Each number is 128 + 24 x the weight over its row's rms, rounded and kept within 0 to 255. Layers, rows and columns count from 0. Numbers have three digits each. The size before them is the row's rms in percent of the matrix's.

# down: layer 2 MLP down (transposed), 768x192, rms 0.0959, rows 526-572, columns 64-127
# up: layer 2 MLP up, 768x192, rms 0.0963, rows 527-572, columns 64-127
down526 047:152127105148128170185172157113123085151193163146115094166162119159138146130083118164094159115166148119138137159155146169146133124146154119093156131111153149129133109137119187122143133151153122
up527 062:123100147129176114125111144138122157154126117139109081164137157145126110144128109083129141131160145119133136134134108110128131127108092124139120116097181127137121134137127115113112143141086149
down527 062:174125139154102134170097172109095094155226129128108123108164143116112148109105114128132115102166125092123154114140143110142118097151130128095159146144111107096147100128115092203142113174095144
up528 059:146138119138156127094085153123134181144098122122075104155149108144122123148147117102111101149150080121109122104128147134163107115121122117120122130100151152114133125144153145116125101147063139
down528 046:121130121130100159144162102124130090129151147141110089162160120127147137107089134133124138130146171115144139147153157146098151158134148151104166146130148130109138139127102140127135162137156130
up529 114:094125128139154118176151111163123120137130109148099095104086126167085116168113144125138157102123123162108106089102110094143093116160159121152158091150095152100133095149127105059139174108129139
down529 116:137130155142120116138189106115105114113116118129104168084108135132186158138081156154106133136140148087158154133165078141115075120156149129087124089127090131124149110140126089099115162134134170
up530 079:100089125135163151153112121144121127113072087084109121165162178151115083132113116113139123120118140098107130107102187112093111131132122104143133141103110121123138139122133155116081120118105154
down530 081:088106079140122090145101140153100109117121108139098111093156130120115134078124111138114131118131156104138146128138129133131132135120117131088174106110133098144141083131085121126116112103105117
up531 107:119119126154127194162129181157127106105135177130113123141113107149130149129150144132105144139167160124115154139109150096179127150142088114082135179116117114101092155119148127149127144124119169
down531 106:097102109085089123096108141118077139153101113113089125130100160108131159121134162135148176126133133105177105093116082124104144136180165096108129129145145083161143128130091115095135146121149101
up532 102:098155135111158121095118100137107198124150141152104132131124138128091093175107108101097155141138107145145106101099143121190121136123109173142109114135142138074137134130131117096120126104119177
down532 109:151142110065108103127104101144153144152207108150129123136164116166147119163145137111099102127124145146138154132136132129114091109209139173139139125137117103117150154169126073129115133153143113
up533 116:137085139070154111110127102100144141067126106121108101138143115091125089159182145130189114122152147147129137150133092106107101151100138157134096101122130135103181162143180087104118112106091131
down533 111:112085132129137146126135086126132157072148065189107124111136135108126135140152150139129150132136163123147135132154100123084145099124115152102117173115127120115107157152110082103130158101106115
up534 112:133104114114116162172148155147108128128105100144148123128097144091123165109098137151119105150138148098139146146135121119144129127134160080145106103107129116150105125134137130138151112107122132
down534 109:122118117149116182149164122131121122134145153137134126149113134099173131125094140112119124161123143129115123124158128151153123150142118174132123136090133136133122110131170118131153170139171144
up535 070:143145178115154144116153142159142157139068171122073125144090140129122135148145130110145142147174146142145104117081140084136147157106097117151107136121131135137125167135144122152136158145118129
down535 067:113107117158147116158179129067124133149136117142147104132171136120160112109121135088146131097120130076106092112151134120113135114202201117098145113123132131150161143109150115156149104118154143
up536 106:105135101129156126121145086114156111116154150110126133144155141123073148166144118066111106170142062154142113094090128121151114137093081141135104113132144126104114117125145169148126083146073167
down536 107:117076121143138084086139140113137081113131151125112103124138135134191152156141149118146109120114112137142139142144124144104171117157107165096162163174164146134193150129156160151105122118145117
up537 052:112119165144150100106106148117153145139104139120127111141103167114129110149132104113135114126128135170117119120105130126105147119137071125105096139104137137116094121146154107083117114129112129
down537 050:111132105138106107133149103144138117172169142133149086125115120114130155116134133144099144143120171103125072140177132154135127130085165121163143122142153052127132131167122175142128111112137129
up538 106:152111142109103118109115174096141105144129152159163118119091134109107135150151130138112167137136138084150131172100136129114138125150118127074120152097152136165125122093143095133142152107124133
down538 103:170143108118133151109147123098144171132152175136113132091151134166099108158065139156095102119113134116163119133143135112104130114171123150143117122158149169109157129138157116110115117171142130
up539 126:184137133125131146120133168117136148122111127155080117186143105158108106114125128130128135094113113129108122112098144109129134116112095119127136078140176139151105128181157112109111158150081121
down539 120:115148074125116158162129158126141114147153101119134127126124110155133114122174136159119154129118126130118118144165094169167159110128130112070130098101121109131133122143135165163142170151139109
up540 111:143110147136203176111110166166108168152125134140099143119152094148147132094100141156182115135133123125094135182144122132133133128130122109091126138127156165114140113103144142097124099121085164
down540 114:110092117171110105157133139128131098112118146127114081152148134120087089119122092152095162140132182145152105158144125135145112163116130161094106162146122128085125113104123123088120133128111156
up541 109:166109116163140167123114156127174112151137151127134102131106178124105119074097094161104080129133120133155129123098122121134136109134130104146139106138138125106101123103153136120138137152102120
down541 109:133115180146104100109144146120075099132104153141107140086135122155117150114075160165147142084121125143139153149183142125134137144140113160126130107136147105165133109119112145107072137118133135
up542 107:114130185125129144156121132161161124145084106106104145161137145139115144126094116091134124138131137130123146098088134114174172151140114101152125102112158131148151116114111128154113099168136123
down542 108:127125110089159137144119188118105175104128159151126110135104177128156141144130106154116152144128173112145092129113072108134127163133171118171112169124121145115127104129110133087121188179123078
up543 125:109141125159111164097139145109198137131113132150145105122090115134136084132107137119116137123143154146115170089125150109122114139130106151144126179126123162153116144114130133149147159109121153
down543 117:158134127137125140119150189120147153155164117158115129126137148148156111135152152110115155117162127115149121098122102103113159180136169145131143134107128143128138092073106123097129079103121132
up544 097:131137117154111128119075143097147164152153135151128089138125121124131172173116134175123085098095125132176121097136093114106112126088133117116107180159127162133113116124119101106160099119086132
down544 101:134108142124146145133117130138080158106126150136157121071119144197115157092115109124113152140117101083116124146142113090152134085148156148126123116157161057115139141126118114112135146134141119
up545 122:101114156126109134095119180172129129110096177120130102155119162206106134124180128128096108109185082117128134138135131106087126117144146124156145111142136159116094110163106119121104130115156151
down545 121:097116146122121075128159160160147118094111173116149119110116143133162158129097140152170149148139145132136101119128135134094112158123118136113146085095122129159144152085135153141087136152145143
up546 096:162130150152138130108129112134135131182127127154173093098121153118117161124121101151154120158100097115145138126104116129109117120146105128069079137122150159136104160151160162118157161152138135
down546 101:119094124148092112124153168097126135137136099088115151116149104115157102130099112144152152109159141070137140119148135115125119172189132115089121155141156159097141118098116083124128135198134104
up547 106:112097093101101118083141116118148120144106089149136077152151117127116126149129093114127103154183166125124160084126150115145145157117112164102065153128172138114122117091145176118118135120104145
down547 111:137104114167132135150106142146166095124115118147112146107069168137112118158164117128165163115115149119119096148142145132144075091190115134093146127083111129121138105104110130139136127131153143
up548 060:153147125134149143096122158141129159134103127112101116138140140157090119139131090084100099138144095104110143108105161099145089140101118118110120129128139160092138149157150134089138122135075145
down548 048:121135116134128150157161170106121087143160166163128125141153098153116140122087118164114134132155150106155166163135153162141133171137148116112164112093140146106164094127132154115140127164142116
up549 105:177093120121124162170122112116132138154104190129118131130151138144136103127090134128183133142147151102109119102191116122127131119127116119178129118113137123072170142114129122126129123160131129
down549 115:159111130124116157140142112104130099114166116112134182080178133139108156140172185116126151115159156130122117095144124095114094124125114164143100124114135129121127169135143086148174162150134142
up550 107:167119122141136176173147103117163144088151154119165103154126157159101111120126098078135155106113149103083129129152152139134108128118086119104120098141135140139104123141153164128129128111140134
down550 116:137095097154121138159105097108145114110154134093161157113140122161126136112116132121107101113087165140122128110104157131123109128108164128083151146194165110184132135144154107153104163124118132
up551 142:112123137121121114154128157135146134155091165153123075114118123132116130134123124078157116138144122119094110079093174122155147167121125144119143129072134150090129157163142106135125108094143143
down551 129:136154129109097118158190115123166142161157131116088170155134132109096114137098103124146081135125118115136132109103131192136145142144102115128193159110072132135146176144163162150125091101096169
up552 102:088119099111106167078122146133099111139095117123145128172104154120106142120138128101132116113149122145173094117086156113122140110151121162115120113105154130173090155113146142124111103098130175
down552 108:116110120099129159141139113123090114090122131132124095150149111138172137113116122168121141125160184134119102129174128122134088118155153136133134126134123114150121116155090139113125171142116086
up553 092:168090145161134121134136158157129130110123141130084105142130155129137130158142133133166164118150156122148093115119143096107134164149100112120108130115181124135101126186097095116086139132121146
down553 091:134132122162144130135151135116088121160131161118122107113158100147131131101082120130094127119139168107132123123144108138126162118167138132111147127111114121086128144081167142135115114178164139
up554 102:167156191127094170123054102139136152142103084087135132121115095114090126117175129142163139129165098130128144148089106101105148112130098098137084128111126097110117135118138125137139123138143134
down554 104:136120091195136164145091145110147096095123154112169152121104127105118103112164098134164120084112125118142112174137126128143134122113119115142114127158167095137145165141139154141073150159148115
up555 123:159128126163146200132118111139103157117129128133124129135121138139093124183140140115118151131121100144100093132135163116120140121111073162186131140123120111140146142097144114144178132138069153
down555 122:123087128145147133141144127099090104129161157130137134088138118116154118086161142133104168141123173175106100126119126139151150129131129145115153130126118097138149157106140144168137102192130109
up556 124:178109153116128142133127146139145109113099110093135135150137120139089122149096133162132109140191121185119126138112180109103139090116108133119126174122143117177114122148115137098113104106155182
down556 122:124171126126087100144080121143110134129166115154115183115109083161124139154116124121142116149117082144098163116091092139123102144098133138135125121131126133109160082133122127098144123133173112
up557 104:147122107104125183145101180111081149131105132146148123137137135127113159156159111122153121099121174136113162101111151092156127122141108109086129112146134114118135132145166124110154140172118128
down557 108:160091100139087145115160137125080149139119096162109158129164181097110121126133135072156106118126166150102135096127110169122150156132114132110138159115121116095141148132090156119143155141189101
up558 115:122135115136154092139138156135133145133100119139135141128084151169096122105147162090116129110153106169114143101138124089115142170138151138127062115103134118117091123121099107091130110099133140
down558 103:154145114101121122153143071118100142138107128151130113138120113089101100160176122150140129103138131080054127138113152146112162174134134137164111133104127099118127126149128137080139099132188104
up559 057:174124156120121112077107125151111123125126122139126144136128120120104131119149116126155136138158129137153117116089128102124138173150102118157111135136127097134144145127095107064082130121135151
down559 053:124132119122139149151173140092111093142157162121122170137159111159110121121100127189068129129158153121134162141155111163171160097151151111121131099091146162123105123104105179173150070193154118
up560 113:093137154150127107097114124106140142141090151140090124137089134147120086168100146137112077108156147068131120097141139123142118124116155080112113146137113146097144101135201114124092132163115163
down560 114:106055155133123147110117134161156102113121095140179149108083117093152132105136132144098125136119129135092149141095121113126155168132120117086123115142136142150117137123162101105145160165101112
up561 100:140133094123136172117135127118133171129119101111148107131146134138134133148088137142136076154134107087144118139139102111127103126087122095111133138080156120144131113178195132149146144118081132
down561 106:139142161104164136115126157088085095100110154156081153140130105121133123117129119139129128091103163124149128144135100154139151146115116117139138135125118103128130166122099068094082169147168108
up562 106:091115093120122110109142139171156120131124110149127099105131126084136135141150131138131137135135121129134100116112102076151121141118109137070070170121174128138121179141135164081117108112111138
down562 107:149151168140138103124168129110131157108132089138117158113134149103110141136098123113152143121079168091100112176089135139119103101152106151100123156083108084115148142101161124172132093118114139
up563 053:159114185140143142090121159142126156117083127106115103158121125126117107165127092135112096126156108147141141104084151104116130138134124122132089116102156137134130149149163147130100124097112139
down563 051:145135117125125173193144128086116130144146133163127113131150130114127135123095101138131165097139172086106107141132149149152147135140126128113161109083143148116134148103139134146126192141173132
up564 108:110102116113113101133138113093140129182116153122116130140157116164120109136115107155160138102127138135102141122117131124139086136134127115139082155109131177119127106133099148120100147099117189
down564 103:145132095113133114122151143128141104091145107139165136102130128113157150126117097147165136149127132129136109125129125159104163135165109170113133145144169092142156148100150143170148132102117131
up565 114:112132157109192106113126116129128125076095134145132127122092154154090131147102099118123119175127143128146104103100120126112119159157127080161149155101105115122086179128099149153129136103137118
down565 114:162095109125163126111127126136124121069102132146143106114138114116123164104105112117142149129132119091123137151151110109102153121150115117128136153115085166144092107103111123119116131118108070
up566 106:134141145136157130146122145111103151104109089116130129098142091111118119137139125107127127132104071163146108153106127135113122192113145143077138140104158133112117139185083159085159134127147102
down566 095:193090091100105135110152143126121134122154141163149134129150096137126149104081112129122171106094145097123093122157110095145122133196101114112118185143122125124123135125133149096104173124131087
up567 102:128145142164145170140120140133125123081132108122153149159092123157123173156107116157153123127156151072130097176112131096117144136155093155138151159120129141141167144106158175121122120118102156
down567 093:134159126144154109146087138097091152103125135128134160134144104131133154122138179154103139164138143161159122130158145116193110110170120145146158148136133101139134118149090111078126134155165099
up568 096:117118135130122140116156099135161128160144105134099138140137087136126095139137154133126108119126143116142123106101165113122137099116141141161149128161158148153120149115160117083126150111120101
down568 102:143102111156141130151145130116123150105142126096143145133141128150102115134117102165128164155107163081154092127165101105143113118144139149092140165153133101111147164101124156117128127105110121
up569 074:139107124142126133105120164107166172103123137115124103144130152137129121148132110118156098101151099123140130103111145083134117112079097118089082126090115163093106146145163133105130119129110168
down569 070:151132117129124134170141141140108096114156152128115100167124112184128170126089111132112095124164177139130143151119116164153103126155139103112142091082125137130153125168113151138159124141116120
up570 093:106118086129161112113080122096134129145133139097176091148108130144104105175159133156163116136140136122128173125140098115072109107120146130148157136129123145146172128140155177115166142181103115
down570 097:124080138120121114128121152134083117098149119150134110130150118128103147088091154107147143172098120077125095140151140165117111143133126101124143166124108102155168132144099131125123173158114122
up571 125:182139145114151172129152138138111149149141117123115118181106099152131143136135149127118112127172123159121139141121125102097118136130110103141124081140105158097141143111106118115109123098145144
down571 120:139142149118109142110157102144160125113187098140130113154102146132157121154187133128134125147155142078130141127118124161174117117114118112123134106115145131157139090145101108169132148141133158
up572 103:153154132146125121157146171142137149133067117131130112144128151121130132135143111148111100141108097074104111117134177123166168131084120103151153156099173145125165143128141102098110140129111123
down572 098:116074106136129168139115142075162070116140147152146144145129129137117124093128089120132128129112152163152151121176110120131129114171121107092189153144146120122121144164141152110146105110134119